Part of a small language model's weights.
Size: 15 layers, width 160, MLP 448 SwiGLU, vocabulary 8192, 6.08M parameters.
Each number is 50 + 10 x the weight over its row's rms, rounded and kept within 0 to 99. Layers, rows and columns count from 0. The size before them is the row's rms in percent of the matrix's.

# layer 2 attention query, 160x160, rms 0.0463, rows 20-31, columns 0-79
144:58 52 57 57 44 48 58 64 39 39 61 66 39 46 57 53 57 56 54 66 33 46 54 48 54 60 65 61 40 36 57 46 51 46 40 35 61 39 52 35 52 45 60 48 39 32 71 65 49 58 41 42 51 64 39 60 48 63 65 60 26 44 50 43 46 51 52 71 58 45 47 34 45 35 57 37 51 52 54 56
143:65 56 59 44 59 40 62 65 75 44 51 54 45 32 50 50 59 54 48 44 53 54 62 43 25 44 48 43 39 54 40 46 59 33 41 53 56 49 54 35 51 49 40 55 59 54 52 50 45 65 55 31 59 53 65 59 57 47 39 57 52 43 51 61 64 42 56 51 41 40 48 37 40 57 57 50 44 59 56 67
143:62 50 41 55 44 41 34 33 55 59 62 47 29 59 45 64 58 49 71 57 55 62 66 46 43 37 56 34 61 41 51 50 62 50 50 47 50 46 52 57 47 39 46 58 39 33 43 45 28 40 53 42 48 53 37 49 61 67 63 45 50 53 59 58 52 59 63 44 62 54 51 40 65 59 44 48 39 52 44 40
154:41 48 40 47 64 41 55 57 48 61 41 40 55 45 48 56 37 44 44 51 63 65 67 64 53 50 58 62 55 61 46 49 52 37 38 61 61 57 55 55 41 40 38 57 61 48 61 41 72 48 38 70 44 61 31 49 59 55 50 53 87 38 53 45 61 36 53 56 50 58 50 57 53 60 33 30 52 56 40 48
154:61 52 52 61 45 47 52 45 51 43 59 65 46 52 50 60 50 47 46 49 65 71 47 51 38 54 57 40 31 60 29 48 58 29 68 36 53 42 52 41 44 56 69 61 51 51 62 44 42 39 52 59 52 40 52 58 75 42 63 41 56 44 61 74 57 42 33 65 59 59 51 60 49 28 48 52 43 37 58 57
149:43 52 54 50 59 63 51 58 44 35 56 46 67 53 46 38 47 61 69 45 45 57 37 46 60 53 65 50 64 52 54 57 51 51 64 47 43 40 45 58 43 61 48 60 52 37 63 49 69 51 47 60 50 67 55 59 45 58 67 39 38 48 49 38 52 42 61 47 63 65 44 42 49 46 44 52 64 48 52 58
154:56 51 64 57 36 53 48 41 66 31 69 33 47 62 54 55 62 52 52 60 42 55 50 66 53 44 54 56 46 60 47 57 56 40 49 67 51 49 54 66 41 54 45 58 37 58 39 41 42 52 35 52 46 47 48 40 41 41 41 58 48 51 33 74 55 56 39 63 49 38 48 44 45 47 43 68 40 52 48 44
157:55 47 64 50 48 53 52 42 49 71 68 43 68 45 49 35 44 54 45 32 63 33 54 53 64 56 63 53 62 50 42 48 59 33 34 53 56 60 34 31 50 50 47 53 49 46 55 64 56 37 46 39 25 47 62 48 43 36 63 49 38 57 42 48 41 53 39 56 49 61 41 43 55 50 60 54 37 58 57 46
149:35 45 39 40 50 48 45 64 58 61 50 45 28 35 42 63 71 81 47 55 52 46 44 55 52 40 48 52 62 65 45 63 72 54 61 41 54 57 32 65 45 51 47 39 32 57 61 51 66 40 60 35 44 40 55 41 51 63 40 55 41 64 57 32 53 54 52 45 51 39 53 45 50 28 64 45 54 65 46 39
155:53 64 48 55 68 71 55 43 37 50 63 46 61 39 68 66 60 48 45 57 53 38 60 38 49 32 68 48 36 69 55 50 55 60 37 45 49 37 46 60 70 42 41 47 32 37 51 47 61 41 63 46 39 74 55 48 63 58 44 57 35 41 51 55 34 50 26 31 62 32 48 51 49 54 49 58 63 44 44 51
152:31 44 56 72 46 29 46 44 51 50 45 49 25 58 41 61 58 60 45 57 63 51 47 51 41 53 46 67 42 45 58 62 24 49 69 50 38 59 32 62 49 47 49 62 43 64 68 54 50 48 47 49 62 54 63 41 50 46 65 50 40 61 55 53 27 50 35 42 48 41 51 47 55 60 51 40 45 43 30 56
152:46 59 65 58 46 37 38 65 46 60 37 55 51 55 65 46 57 45 52 42 49 51 53 67 50 40 49 42 48 35 58 41 58 54 31 40 46 53 54 68 50 49 46 65 42 47 38 63 50 50 67 49 66 52 34 68 57 63 40 51 63 51 51 51 47 43 40 60 49 69 52 60 54 44 60 43 41 53 62 61
# layer 2 attention key, 160x160, rms 0.0436, rows 20-31, columns 0-79
134:58 56 60 52 36 59 38 37 48 60 62 76 44 49 53 44 56 46 52 64 39 61 50 51 70 51 62 63 51 49 52 45 39 48 43 43 42 48 45 33 47 52 55 57 50 42 55 53 41 46 53 53 71 42 38 43 34 48 46 76 52 47 42 47 38 68 41 59 61 48 53 37 44 41 51 51 53 25 52 35
135:69 57 65 46 67 41 58 51 54 55 49 65 52 36 54 51 57 49 55 54 59 55 49 46 21 48 64 63 39 58 40 58 58 53 45 36 43 40 53 42 59 46 46 48 45 52 46 79 50 50 64 54 62 50 58 43 41 52 41 45 37 46 47 42 51 48 55 48 46 52 54 52 45 61 30 47 44 63 80 57
142:65 54 59 53 58 63 23 54 56 50 50 44 50 38 55 55 63 55 68 63 47 50 46 41 47 49 51 62 71 45 49 52 47 48 60 34 64 39 66 53 51 34 61 53 59 53 51 64 33 41 46 63 44 67 42 39 54 57 47 28 53 75 60 55 50 70 62 56 49 57 36 46 49 60 40 46 32 51 30 45
141:35 34 49 52 69 42 45 52 43 45 57 48 52 40 44 57 43 41 56 45 54 51 56 61 42 53 48 44 46 49 42 57 62 28 49 43 42 79 63 51 41 36 45 62 56 46 58 59 68 33 49 59 55 47 35 59 46 56 53 55 57 46 49 67 66 20 59 45 54 51 55 46 55 44 64 69 52 43 63 59
136:57 65 52 53 57 36 56 59 55 43 46 60 46 32 56 54 49 52 53 59 51 64 47 63 48 62 38 48 45 41 41 32 52 39 56 27 38 53 49 50 42 66 48 54 54 43 45 31 59 65 63 67 37 47 60 63 54 49 58 49 50 39 41 45 51 35 56 56 59 42 42 56 38 44 45 54 40 34 63 35
146:37 68 62 56 78 63 57 60 52 49 48 39 59 44 37 47 42 56 47 44 52 52 50 58 47 62 57 40 65 55 52 49 52 39 47 40 44 47 61 56 20 67 48 40 40 50 51 54 51 58 41 62 58 57 27 67 48 46 50 28 34 55 46 60 45 60 68 54 56 78 50 54 42 54 46 57 70 45 55 52
143:52 48 49 49 44 38 63 64 56 44 59 46 49 49 55 43 50 55 30 62 49 50 50 64 57 43 66 38 58 49 64 36 52 53 35 49 55 66 56 45 53 70 50 72 37 51 51 41 50 50 55 62 50 46 46 33 54 51 62 36 46 43 39 50 37 49 66 52 52 29 34 34 56 43 41 54 29 65 38 38
150:65 32 70 70 44 39 30 50 49 65 63 33 54 49 63 42 55 47 43 43 75 44 32 47 54 57 53 60 36 48 52 36 46 37 57 50 54 44 38 42 39 55 28 42 32 46 52 42 47 46 44 44 31 59 49 49 56 53 50 44 57 64 30 47 36 44 59 52 59 74 49 58 57 52 68 39 46 55 47 55
153:38 47 57 48 63 62 52 52 49 69 44 56 37 42 33 45 50 68 55 64 47 49 47 31 31 36 64 63 56 66 34 62 68 45 53 41 55 56 38 41 46 62 29 52 51 39 57 53 45 55 40 58 46 50 47 51 52 61 20 65 57 58 46 40 51 60 65 38 48 42 33 59 53 25 44 41 44 59 34 27
146:41 43 44 54 63 51 49 50 60 44 47 49 58 42 41 55 59 53 52 59 50 49 57 52 61 53 60 44 58 62 40 46 50 50 51 57 54 34 57 46 43 41 55 64 44 53 46 52 46 39 40 35 49 61 58 50 55 41 51 70 37 14 41 50 29 61 39 44 61 52 57 48 43 53 46 47 55 50 55 68
148:49 60 42 61 45 45 58 43 55 49 50 44 36 51 36 53 53 42 52 59 61 51 45 48 41 53 45 48 47 59 40 53 38 58 38 51 54 58 61 48 42 38 71 37 40 49 70 57 45 66 51 63 36 59 40 44 52 59 36 45 41 37 61 48 41 54 44 35 59 43 49 51 60 43 44 53 70 42 43 47
142:44 66 43 65 43 36 34 57 31 34 27 43 55 50 55 55 56 68 47 64 57 33 54 58 39 47 47 57 61 43 40 35 47 51 55 44 58 54 47 59 63 38 43 48 40 55 47 69 54 42 50 55 50 62 49 63 56 42 54 58 66 59 41 49 55 44 42 68 48 49 47 47 71 23 51 47 50 36 51 60
# layer 2 attention value, 160x160, rms 0.0335, rows 0-31, columns 0-79
101:57 55 58 40 53 53 50 53 33 42 52 47 64 72 30 51 34 52 41 38 58 37 36 29 57 52 49 50 50 57 57 57 29 51 47 39 57 47 46 59 49 50 47 57 45 68 55 45 54 54 48 69 55 45 54 33 47 71 49 35 55 46 72 62 45 59 56 55 54 54 70 34 45 46 40 61 49 60 62 55
100:46 38 37 62 53 56 61 40 51 61 27 53 43 38 42 58 50 47 62 54 40 61 29 70 38 40 42 52 59 44 54 42 46 52 44 46 70 54 48 45 62 38 47 39 39 38 57 60 60 58 38 35 67 45 41 56 58 52 65 41 43 52 72 50 43 57 55 51 46 67 36 49 42 48 42 38 46 45 50 47
102:67 56 42 68 57 44 57 59 41 49 45 48 52 48 30 49 55 37 56 58 44 49 50 48 72 26 34 47 54 53 55 39 38 61 48 37 40 58 32 44 36 57 49 66 36 55 64 54 36 52 53 43 47 42 52 53 49 50 50 45 57 51 53 69 66 62 50 49 42 48 40 50 36 53 54 41 49 49 61 54
102:63 57 51 51 45 62 53 49 49 57 27 26 40 50 42 53 45 46 43 36 34 55 40 54 49 28 59 50 44 56 39 63 35 39 57 71 48 55 43 49 31 54 43 73 38 66 53 55 52 48 66 40 60 54 45 48 53 53 60 53 62 46 45 40 65 62 55 56 36 49 51 55 52 45 53 45 44 54 52 62
103:71 64 46 48 49 43 55 56 46 55 62 43 50 31 58 49 52 32 68 69 40 49 59 36 48 26 45 37 53 45 32 30 43 40 46 44 39 48 51 43 51 38 39 33 57 61 38 42 59 48 69 63 46 52 54 41 45 51 44 61 66 48 41 41 44 43 43 60 54 49 49 45 49 51 41 46 36 49 40 52
100:57 50 49 41 54 36 40 57 59 41 56 30 54 38 64 38 44 41 35 60 79 38 57 53 60 44 48 49 36 50 58 37 65 40 54 46 56 57 38 52 48 43 60 53 49 47 48 51 52 44 17 42 65 57 75 37 41 53 54 45 54 47 58 49 41 50 40 70 55 40 38 35 38 41 43 45 49 42 48 65
103:50 46 39 42 48 39 34 55 47 55 50 38 55 56 42 56 47 66 46 38 37 40 53 52 52 45 43 38 64 39 59 39 40 44 39 40 57 53 60 45 50 50 48 50 56 59 65 45 43 56 60 47 40 37 68 51 55 58 51 50 49 46 46 52 41 45 37 54 51 54 60 52 46 42 54 70 52 52 48 65
099:49 46 58 42 54 49 64 35 68 66 55 52 50 39 46 40 48 53 57 38 40 72 50 51 62 37 61 46 50 42 59 46 40 33 43 41 45 47 54 45 53 34 36 46 54 61 47 38 39 62 58 46 72 43 60 45 46 43 50 54 40 46 57 65 49 33 59 52 42 54 55 29 71 46 55 59 69 53 55 59
100:45 42 50 47 54 52 52 51 45 67 65 34 50 43 36 61 60 46 40 53 57 47 47 49 53 45 53 37 46 48 66 59 48 64 62 37 54 34 51 44 44 52 48 47 53 56 59 50 61 40 38 60 62 70 49 43 42 51 36 68 47 48 49 48 39 33 69 57 58 46 44 62 59 49 53 56 36 32 43 41
102:63 33 44 55 45 54 55 42 58 65 41 47 48 43 54 37 50 56 50 48 76 37 43 75 44 40 74 44 29 36 41 49 56 50 56 58 52 45 46 43 46 28 62 56 56 48 33 47 50 38 41 56 55 53 59 53 30 71 59 53 55 48 58 41 41 57 47 67 50 60 38 44 52 61 58 67 61 69 70 47
105:42 57 54 49 47 48 58 47 73 43 56 62 60 42 59 53 43 49 44 38 68 26 34 42 56 48 58 48 51 52 24 48 49 44 50 52 51 49 47 64 59 51 51 52 37 67 56 46 62 60 54 45 60 32 58 60 61 39 39 53 50 50 40 49 61 60 53 36 53 52 51 36 55 41 59 52 43 50 62 58
104:49 60 73 52 49 49 48 47 41 47 48 42 53 45 63 57 37 77 60 47 61 34 55 46 45 35 32 58 41 38 59 29 47 72 47 47 45 48 49 41 57 44 49 53 74 57 53 43 55 36 61 53 45 38 47 40 55 28 55 48 57 50 51 49 54 51 45 50 42 54 49 54 46 31 47 42 63 54 57 72
105:45 53 39 65 49 63 45 38 61 58 60 46 43 42 50 52 50 42 54 52 31 52 52 41 54 39 64 48 49 44 53 48 67 67 40 40 70 35 50 50 66 51 48 54 64 49 40 55 39 34 48 45 47 57 57 51 45 62 48 47 64 42 27 57 51 45 51 54 56 46 52 42 41 56 55 54 47 42 62 60
113:49 23 59 57 53 48 62 50 46 52 48 39 58 40 53 47 51 45 60 37 36 45 64 48 52 50 62 51 57 53 34 48 69 64 45 55 25 33 63 45 57 50 54 40 37 52 57 58 46 59 61 49 59 49 42 47 53 50 42 51 68 50 54 54 53 56 54 55 46 45 55 51 52 35 30 61 56 49 44 53
103:50 58 67 55 70 33 62 34 47 37 28 63 30 42 48 57 44 38 55 43 51 40 50 58 41 59 37 64 47 50 47 34 59 37 65 43 66 42 44 66 52 58 54 35 67 38 56 37 46 66 52 44 21 50 56 32 56 56 41 49 56 48 45 48 61 43 44 44 55 49 68 49 52 63 46 62 55 57 40 25
102:39 49 48 62 63 54 53 46 39 54 74 56 41 53 45 46 59 50 50 42 64 53 55 45 54 43 72 56 61 56 46 53 29 61 34 42 70 63 38 40 43 44 47 42 56 50 40 50 60 50 57 60 55 52 55 46 62 83 56 56 45 43 50 45 63 27 39 43 49 57 49 65 23 58 70 46 40 52 13 50
108:46 49 43 74 67 57 52 51 56 71 44 37 62 52 34 55 38 46 54 38 56 33 42 47 49 52 55 61 45 41 44 55 51 56 67 59 56 64 60 45 35 38 75 49 44 37 34 69 51 51 70 47 51 48 42 39 46 45 57 65 56 64 54 67 53 52 64 57 52 36 61 47 37 64 37 43 45 40 47 43
107:51 37 61 56 60 48 43 37 42 36 33 55 43 21 60 40 38 61 51 50 47 47 65 32 46 45 45 56 58 52 65 35 45 52 46 51 70 56 57 48 67 70 45 33 54 67 45 37 55 32 45 68 60 56 47 42 54 35 61 42 58 44 61 65 54 62 42 57 51 54 54 50 45 52 38 64 49 44 58 38
101:34 37 55 58 41 68 58 55 62 39 51 43 49 54 48 64 39 56 49 65 50 56 63 76 41 66 38 38 45 34 63 60 53 50 34 64 44 52 42 51 49 49 61 47 63 52 46 39 62 32 36 51 61 61 58 30 54 68 48 58 42 45 39 46 49 52 58 59 49 55 71 44 65 48 44 47 36 67 68 67
105:44 48 57 45 59 55 38 66 52 42 52 48 54 38 42 54 60 54 46 64 68 46 66 63 59 38 52 61 39 56 58 61 56 58 51 37 52 42 40 44 55 62 49 58 46 54 60 34 59 70 39 58 39 36 40 55 47 51 36 49 47 52 58 49 60 43 45 44 56 42 44 47 60 54 37 53 55 57 32 49
102:47 51 60 60 49 63 31 31 51 37 65 57 67 54 57 58 60 22 52 48 49 43 62 66 52 28 61 50 51 43 51 61 40 48 60 60 52 41 48 42 28 51 59 52 37 44 52 57 63 46 59 48 44 50 58 60 53 52 23 32 57 40 62 45 55 58 50 60 54 56 64 63 47 55 70 46 34 63 51 54
107:62 46 52 48 45 51 66 44 47 51 53 44 50 51 41 29 56 36 51 61 75 53 48 51 40 40 51 46 53 54 58 58 38 47 58 50 48 41 61 50 56 58 57 51 62 77 62 51 16 42 58 42 46 53 49 56 39 60 55 63 50 62 57 21 37 61 75 50 62 36 47 55 37 54 54 60 51 59 55 49
105:45 44 47 47 37 54 48 54 43 44 57 40 51 68 66 54 47 50 63 24 38 60 50 56 60 42 44 54 47 59 44 64 51 45 49 40 52 58 45 45 45 56 61 56 40 55 46 44 56 51 38 37 49 57 62 57 62 53 41 48 47 57 60 51 51 45 25 44 28 49 44 42 51 54 41 42 53 30 86 20
105:44 47 51 52 44 57 47 36 51 49 62 56 53 54 40 45 37 48 44 59 39 44 53 54 41 59 37 27 58 61 66 52 62 47 51 45 63 22 66 57 56 33 40 57 49 47 51 66 45 62 49 43 54 50 55 46 62 70 59 38 65 49 67 50 30 50 50 47 29 46 50 73 53 56 49 41 54 60 63 57
101:54 25 35 22 51 49 51 64 42 47 34 43 55 73 52 39 43 57 61 51 38 50 53 57 41 49 49 62 59 60 60 51 32 40 57 64 72 41 63 36 40 47 58 73 41 54 49 54 43 48 64 60 54 40 47 45 46 53 55 48 51 43 43 59 58 47 52 58 49 56 60 33 48 47 66 57 46 36 54 52
100:39 54 54 47 55 54 60 47 51 45 43 46 45 47 57 55 41 43 56 49 34 64 42 36 31 45 48 61 36 63 47 27 29 40 53 78 48 50 30 45 33 42 46 50 44 24 51 72 53 47 44 59 17 37 39 72 53 53 30 49 45 56 42 51 40 49 50 60 44 47 57 44 56 54 44 45 59 37 53 53
100:42 64 36 50 56 45 50 42 58 60 50 40 38 55 69 35 52 56 48 50 56 52 57 48 57 50 41 49 52 50 54 28 57 53 48 57 32 39 64 42 55 37 54 42 70 40 59 56 52 48 32 53 51 47 40 57 69 64 41 54 32 47 57 59 58 53 51 47 50 46 48 56 62 45 44 41 59 60 61 36
108:46 52 39 37 51 36 50 60 45 52 47 58 56 61 48 54 62 60 52 38 43 36 45 46 74 33 49 50 54 62 53 44 59 41 58 43 53 63 48 70 60 50 40 40 48 48 38 64 41 37 55 42 64 45 47 49 32 33 47 49 53 57 42 61 38 63 54 54 57 59 60 39 35 50 51 52 45 57 43 61
107:63 56 54 54 44 59 59 55 35 50 48 51 56 30 48 44 53 51 52 46 59 34 38 51 34 48 41 60 59 56 65 62 42 57 47 40 42 59 47 52 49 49 60 39 57 50 33 30 51 49 46 49 57 36 60 45 67 44 51 48 53 45 30 68 42 48 60 47 61 49 39 82 38 42 58 47 46 52 50 38
103:54 56 41 52 39 41 42 73 73 42 47 33 54 47 61 54 36 54 65 55 57 46 61 53 47 33 53 66 70 67 75 36 48 48 54 52 42 56 75 32 49 50 60 35 53 49 55 65 56 50 62 29 44 34 63 50 37 62 60 47 36 41 44 50 56 57 68 51 37 55 49 44 56 60 63 48 42 42 31 57
106:33 49 46 33 42 55 27 45 49 48 55 46 54 41 56 61 52 50 32 56 45 41 63 67 46 54 40 31 58 57 40 80 37 52 47 37 47 39 47 49 49 50 45 49 55 37 55 32 51 49 69 47 34 55 41 53 64 54 55 73 58 62 67 49 63 59 67 67 54 54 42 42 46 54 45 52 46 34 41 54
101:49 59 51 64 25 45 59 53 48 59 63 52 56 53 40 62 47 64 37 45 40 44 47 64 41 42 60 53 56 49 49 40 42 52 51 59 38 81 44 46 58 59 68 48 62 43 41 46 46 61 45 48 54 61 44 64 61 62 54 46 64 54 45 66 38 65 52 65 51 48 47 42 57 48 43 37 41 64 55 32
# layer 2 attention output (transposed), 160x160, rms 0.0629, rows 0-31, columns 0-79
100:47 59 51 42 52 58 52 60 46 37 44 44 61 74 42 52 38 60 35 43 57 36 36 32 65 57 56 44 52 43 61 46 28 57 62 34 44 51 45 48 49 60 37 57 32 52 50 34 48 52 61 71 57 46 58 33 54 62 56 34 54 49 73 53 37 59 56 63 54 53 57 38 43 29 37 60 35 66 62 37
099:45 39 36 56 55 57 58 42 43 59 20 54 55 46 43 50 45 55 60 59 31 62 28 67 38 37 36 62 46 47 55 53 52 54 39 41 68 46 55 42 65 43 39 43 44 35 50 65 66 47 42 31 69 44 43 64 48 48 66 53 45 58 67 55 48 58 45 52 50 59 32 46 39 54 56 54 43 45 51 48
105:57 55 53 61 65 55 43 64 51 47 42 39 47 42 31 55 57 41 58 51 48 47 49 49 69 40 37 45 58 58 56 49 29 54 60 46 29 62 34 49 43 51 45 73 38 43 61 54 39 40 57 36 46 49 57 55 52 56 54 30 66 74 54 71 67 60 50 43 42 48 47 51 38 64 54 53 49 53 65 55
103:69 50 44 48 45 65 55 51 56 59 36 35 37 50 45 50 49 49 33 48 37 60 47 57 68 39 59 54 44 54 29 65 31 46 60 51 54 49 44 40 31 53 42 62 44 55 43 57 43 45 65 48 57 55 47 56 50 54 54 50 64 72 40 50 63 62 57 52 41 52 48 46 46 42 55 40 41 62 48 58
108:69 63 37 47 51 50 53 55 48 50 71 45 66 48 45 45 39 34 56 71 47 56 56 48 52 24 50 36 50 54 48 39 42 35 45 53 40 50 57 47 39 32 48 43 61 62 39 36 59 43 57 61 49 54 48 47 32 50 53 57 49 65 43 66 53 47 48 39 61 43 61 49 49 70 45 50 45 46 37 55
101:54 45 54 43 59 40 49 60 59 59 57 38 48 31 60 46 45 36 39 46 72 34 58 50 53 49 52 50 36 59 42 52 73 39 60 41 49 61 37 48 54 36 46 59 44 39 39 60 49 44 24 41 64 65 62 30 36 56 43 41 57 49 56 43 52 59 38 65 52 37 49 37 35 44 49 51 56 49 52 58
104:48 46 40 51 52 44 31 52 55 48 57 34 48 53 48 60 55 68 54 39 46 41 54 48 51 48 40 41 67 60 57 40 36 44 43 42 56 59 63 46 45 47 45 43 59 57 65 48 43 58 49 51 41 31 67 48 59 62 41 49 40 43 56 42 36 57 40 47 49 56 67 53 44 46 53 58 55 63 42 59
097:45 40 59 41 56 49 62 34 74 73 62 44 43 37 50 43 56 42 72 46 38 60 48 47 59 40 49 49 55 47 53 45 28 38 44 48 56 47 50 46 54 38 32 48 52 61 58 50 47 65 56 46 67 46 61 43 54 47 42 70 45 22 59 59 43 30 53 52 45 49 54 37 70 31 52 54 68 56 50 64
100:38 44 48 49 53 54 59 41 39 65 70 27 49 51 35 60 46 45 36 50 55 50 48 54 56 43 45 29 42 45 64 61 43 62 63 47 47 39 61 49 48 40 53 47 50 54 54 60 55 34 41 60 64 65 43 37 36 44 36 56 44 43 49 61 45 36 63 41 55 48 56 59 50 57 50 56 41 27 50 52
100:61 35 51 54 52 46 60 42 51 59 51 52 37 28 55 41 55 53 57 52 71 38 57 72 38 46 63 44 42 50 27 45 55 49 48 50 50 41 47 47 38 34 67 52 66 57 51 45 51 48 44 64 58 44 57 47 43 71 55 52 64 62 67 47 48 48 42 74 48 53 36 46 59 55 48 60 55 55 61 56
099:42 62 61 53 54 48 48 45 59 37 63 60 61 36 52 57 44 49 50 39 60 35 35 41 56 57 49 49 49 47 28 44 52 38 48 58 59 50 45 68 60 51 53 44 42 60 67 48 62 61 53 47 65 29 42 54 68 53 43 40 51 69 52 51 68 55 44 31 50 49 45 47 54 47 50 52 41 45 60 68
107:66 52 70 50 50 53 56 51 50 43 54 42 57 44 67 52 46 68 51 55 57 41 56 40 56 42 32 47 37 47 59 29 42 72 36 42 58 48 42 42 47 50 57 47 63 59 57 43 55 45 55 48 55 46 47 39 51 33 44 38 52 52 53 44 40 48 40 49 43 62 39 56 38 37 50 39 62 63 56 74
102:44 58 42 62 53 61 39 38 64 45 56 45 48 43 46 48 44 47 53 47 37 53 54 40 51 37 67 55 54 53 58 47 60 63 55 44 66 45 44 53 67 47 55 62 63 56 39 57 44 34 46 53 50 52 61 52 51 52 57 42 56 44 32 52 54 39 60 56 54 44 54 48 47 54 51 56 47 45 69 64
114:51 29 66 60 54 57 60 49 43 53 46 40 65 42 60 48 39 47 56 40 41 60 68 51 56 46 62 47 56 47 42 47 70 56 48 54 23 34 61 45 60 48 51 38 43 53 50 68 46 55 64 51 60 55 42 47 54 56 47 55 71 50 53 58 50 62 56 54 46 49 51 48 53 37 30 58 51 54 41 49
110:49 56 60 59 73 49 70 39 45 33 31 73 41 56 41 52 31 40 46 47 44 46 68 62 60 59 46 51 46 56 49 35 53 36 51 48 60 44 59 61 54 51 67 54 61 45 49 47 55 57 50 50 24 60 51 34 44 47 54 55 43 37 39 67 58 46 33 41 52 52 67 53 37 54 48 65 67 45 43 39
105:43 54 43 62 74 48 46 47 30 39 71 56 42 49 42 48 66 52 49 44 67 54 62 47 48 44 74 51 50 64 55 47 28 62 38 44 65 59 42 43 43 52 50 46 61 54 47 57 62 51 65 58 44 49 53 52 58 72 60 49 38 43 46 46 64 29 39 44 48 47 50 69 27 62 53 37 48 50 27 51
111:45 46 36 72 70 48 53 46 56 67 42 31 61 51 44 61 40 34 54 41 63 37 48 49 52 58 50 56 47 40 41 46 58 68 60 59 54 50 61 43 40 46 79 50 41 40 38 69 57 57 68 38 40 45 43 49 53 44 47 67 55 45 54 58 41 44 54 60 55 47 57 47 42 56 47 46 42 48 52 46
109:50 31 58 53 62 47 44 38 38 38 41 60 45 19 57 42 60 57 51 53 49 47 72 34 51 49 48 53 55 50 65 35 49 48 53 37 62 60 55 37 64 60 51 35 49 69 45 36 50 39 50 74 52 60 45 37 49 34 62 42 63 34 58 62 46 59 37 57 49 60 47 47 43 51 35 62 42 41 62 32
109:37 42 55 62 48 66 54 61 65 45 50 35 39 37 56 71 36 49 53 59 61 64 55 59 26 65 33 40 39 29 60 57 53 52 44 64 47 57 36 50 46 59 59 50 61 55 58 23 59 42 33 52 60 49 58 34 67 59 48 55 38 34 49 36 49 58 67 59 49 52 61 52 61 39 37 43 34 68 62 47
103:44 41 52 54 57 60 30 59 51 40 47 47 57 57 36 46 62 59 44 65 66 48 67 70 68 36 55 61 37 49 57 62 59 58 57 38 53 44 47 38 57 54 50 66 50 61 44 46 47 57 45 57 29 43 49 48 35 47 37 44 36 54 39 52 48 49 43 43 41 55 36 45 57 54 44 57 45 59 28 53
097:42 56 56 53 59 58 40 31 51 36 57 61 60 60 49 61 59 25 57 47 44 55 72 69 61 29 57 40 54 38 56 56 40 58 55 59 50 52 55 44 36 47 68 52 38 55 51 53 58 48 56 45 42 50 61 52 57 44 30 48 60 38 72 44 53 61 49 61 55 53 60 61 49 46 58 52 37 56 55 54
110:54 42 48 45 37 48 59 40 41 47 58 39 56 56 48 27 61 27 54 57 72 43 56 49 49 33 52 39 49 52 59 52 36 40 50 51 57 39 55 55 59 68 53 55 61 64 56 56 22 48 55 38 43 50 53 52 35 61 47 72 54 50 52 25 41 43 76 48 58 42 53 52 47 48 54 58 49 60 54 57
110:52 32 43 50 34 56 44 62 48 50 64 41 57 76 59 54 51 57 73 35 43 57 50 60 62 50 44 58 52 60 41 55 55 49 43 32 60 49 43 43 47 58 62 53 39 47 44 45 62 49 43 38 50 57 65 63 49 46 39 57 56 46 46 47 49 29 31 53 33 46 41 37 52 46 44 47 50 33 84 24
106:46 55 51 50 39 66 44 33 45 51 53 60 48 53 44 48 43 50 57 59 38 46 42 64 43 59 30 33 43 42 63 53 62 53 58 38 59 28 70 49 54 44 38 44 46 44 46 63 41 63 55 43 49 46 51 47 67 69 62 33 68 42 63 40 32 52 44 58 43 57 42 68 49 52 49 37 50 59 68 53
109:46 29 38 23 51 41 55 60 38 46 32 28 50 67 55 37 53 41 74 50 42 49 56 44 39 53 40 55 59 60 54 49 38 41 53 63 73 38 63 39 40 54 55 59 51 59 47 59 57 46 64 66 53 35 47 45 51 59 53 48 56 47 52 50 59 46 49 65 53 55 54 39 44 41 58 52 47 45 47 54
105:45 58 63 43 53 58 59 40 49 41 44 47 56 56 47 49 38 45 55 41 30 64 39 49 41 43 53 58 33 65 47 41 33 37 48 81 43 48 43 44 32 36 59 49 46 25 49 78 56 43 42 60 26 41 42 77 48 53 34 49 35 70 46 53 49 47 44 61 42 47 51 44 47 54 45 51 64 40 59 55
098:53 44 32 54 52 53 41 58 70 48 58 42 50 71 54 30 50 57 39 57 55 50 59 61 65 52 44 48 57 47 62 40 65 49 48 60 37 36 59 49 51 40 54 48 67 48 55 69 53 34 39 50 51 54 46 63 49 65 50 49 42 69 44 77 62 47 58 50 50 50 53 51 59 44 56 46 54 68 63 41
102:52 64 42 33 69 37 57 55 45 57 48 56 40 47 52 53 64 56 58 34 51 44 40 36 65 47 34 46 55 47 44 43 52 42 68 39 46 59 38 66 59 63 47 29 59 44 41 60 31 44 59 44 57 39 44 57 43 36 40 51 59 48 53 61 39 62 47 53 61 63 60 38 28 57 45 54 41 55 54 52
106:59 58 58 67 36 61 55 46 33 47 47 54 66 46 49 43 45 49 56 48 59 43 33 58 30 39 48 60 61 50 59 57 41 49 41 42 43 55 51 48 52 46 71 56 63 45 41 39 48 48 43 51 57 32 53 35 60 46 57 67 47 33 30 68 54 46 55 45 63 36 55 80 39 46 56 51 50 35 54 40
102:56 66 53 52 44 41 45 54 64 47 51 31 48 39 57 55 41 58 78 55 51 54 58 43 43 37 47 61 60 60 71 41 54 43 57 50 41 64 72 37 42 66 59 32 67 48 51 61 53 51 70 34 49 19 51 47 46 67 64 41 36 53 52 45 59 68 70 43 52 45 50 46 58 61 50 50 48 33 38 45
109:41 53 48 38 32 55 32 49 41 45 52 49 61 31 57 61 52 50 33 53 39 38 56 61 51 52 45 38 49 60 40 77 31 46 52 35 51 39 44 47 61 46 49 54 57 40 60 41 54 52 56 48 39 51 42 47 64 60 50 75 49 40 65 53 64 63 70 57 50 44 45 37 51 74 44 50 45 38 39 62
104:58 50 54 60 27 45 59 53 40 58 67 45 47 43 41 60 60 55 52 47 38 45 46 58 37 47 45 43 59 32 44 41 39 56 49 52 46 64 43 38 58 61 73 35 54 33 45 45 39 76 45 44 47 64 53 60 59 56 53 51 70 30 46 64 41 59 45 61 60 41 48 35 58 42 50 43 42 59 54 37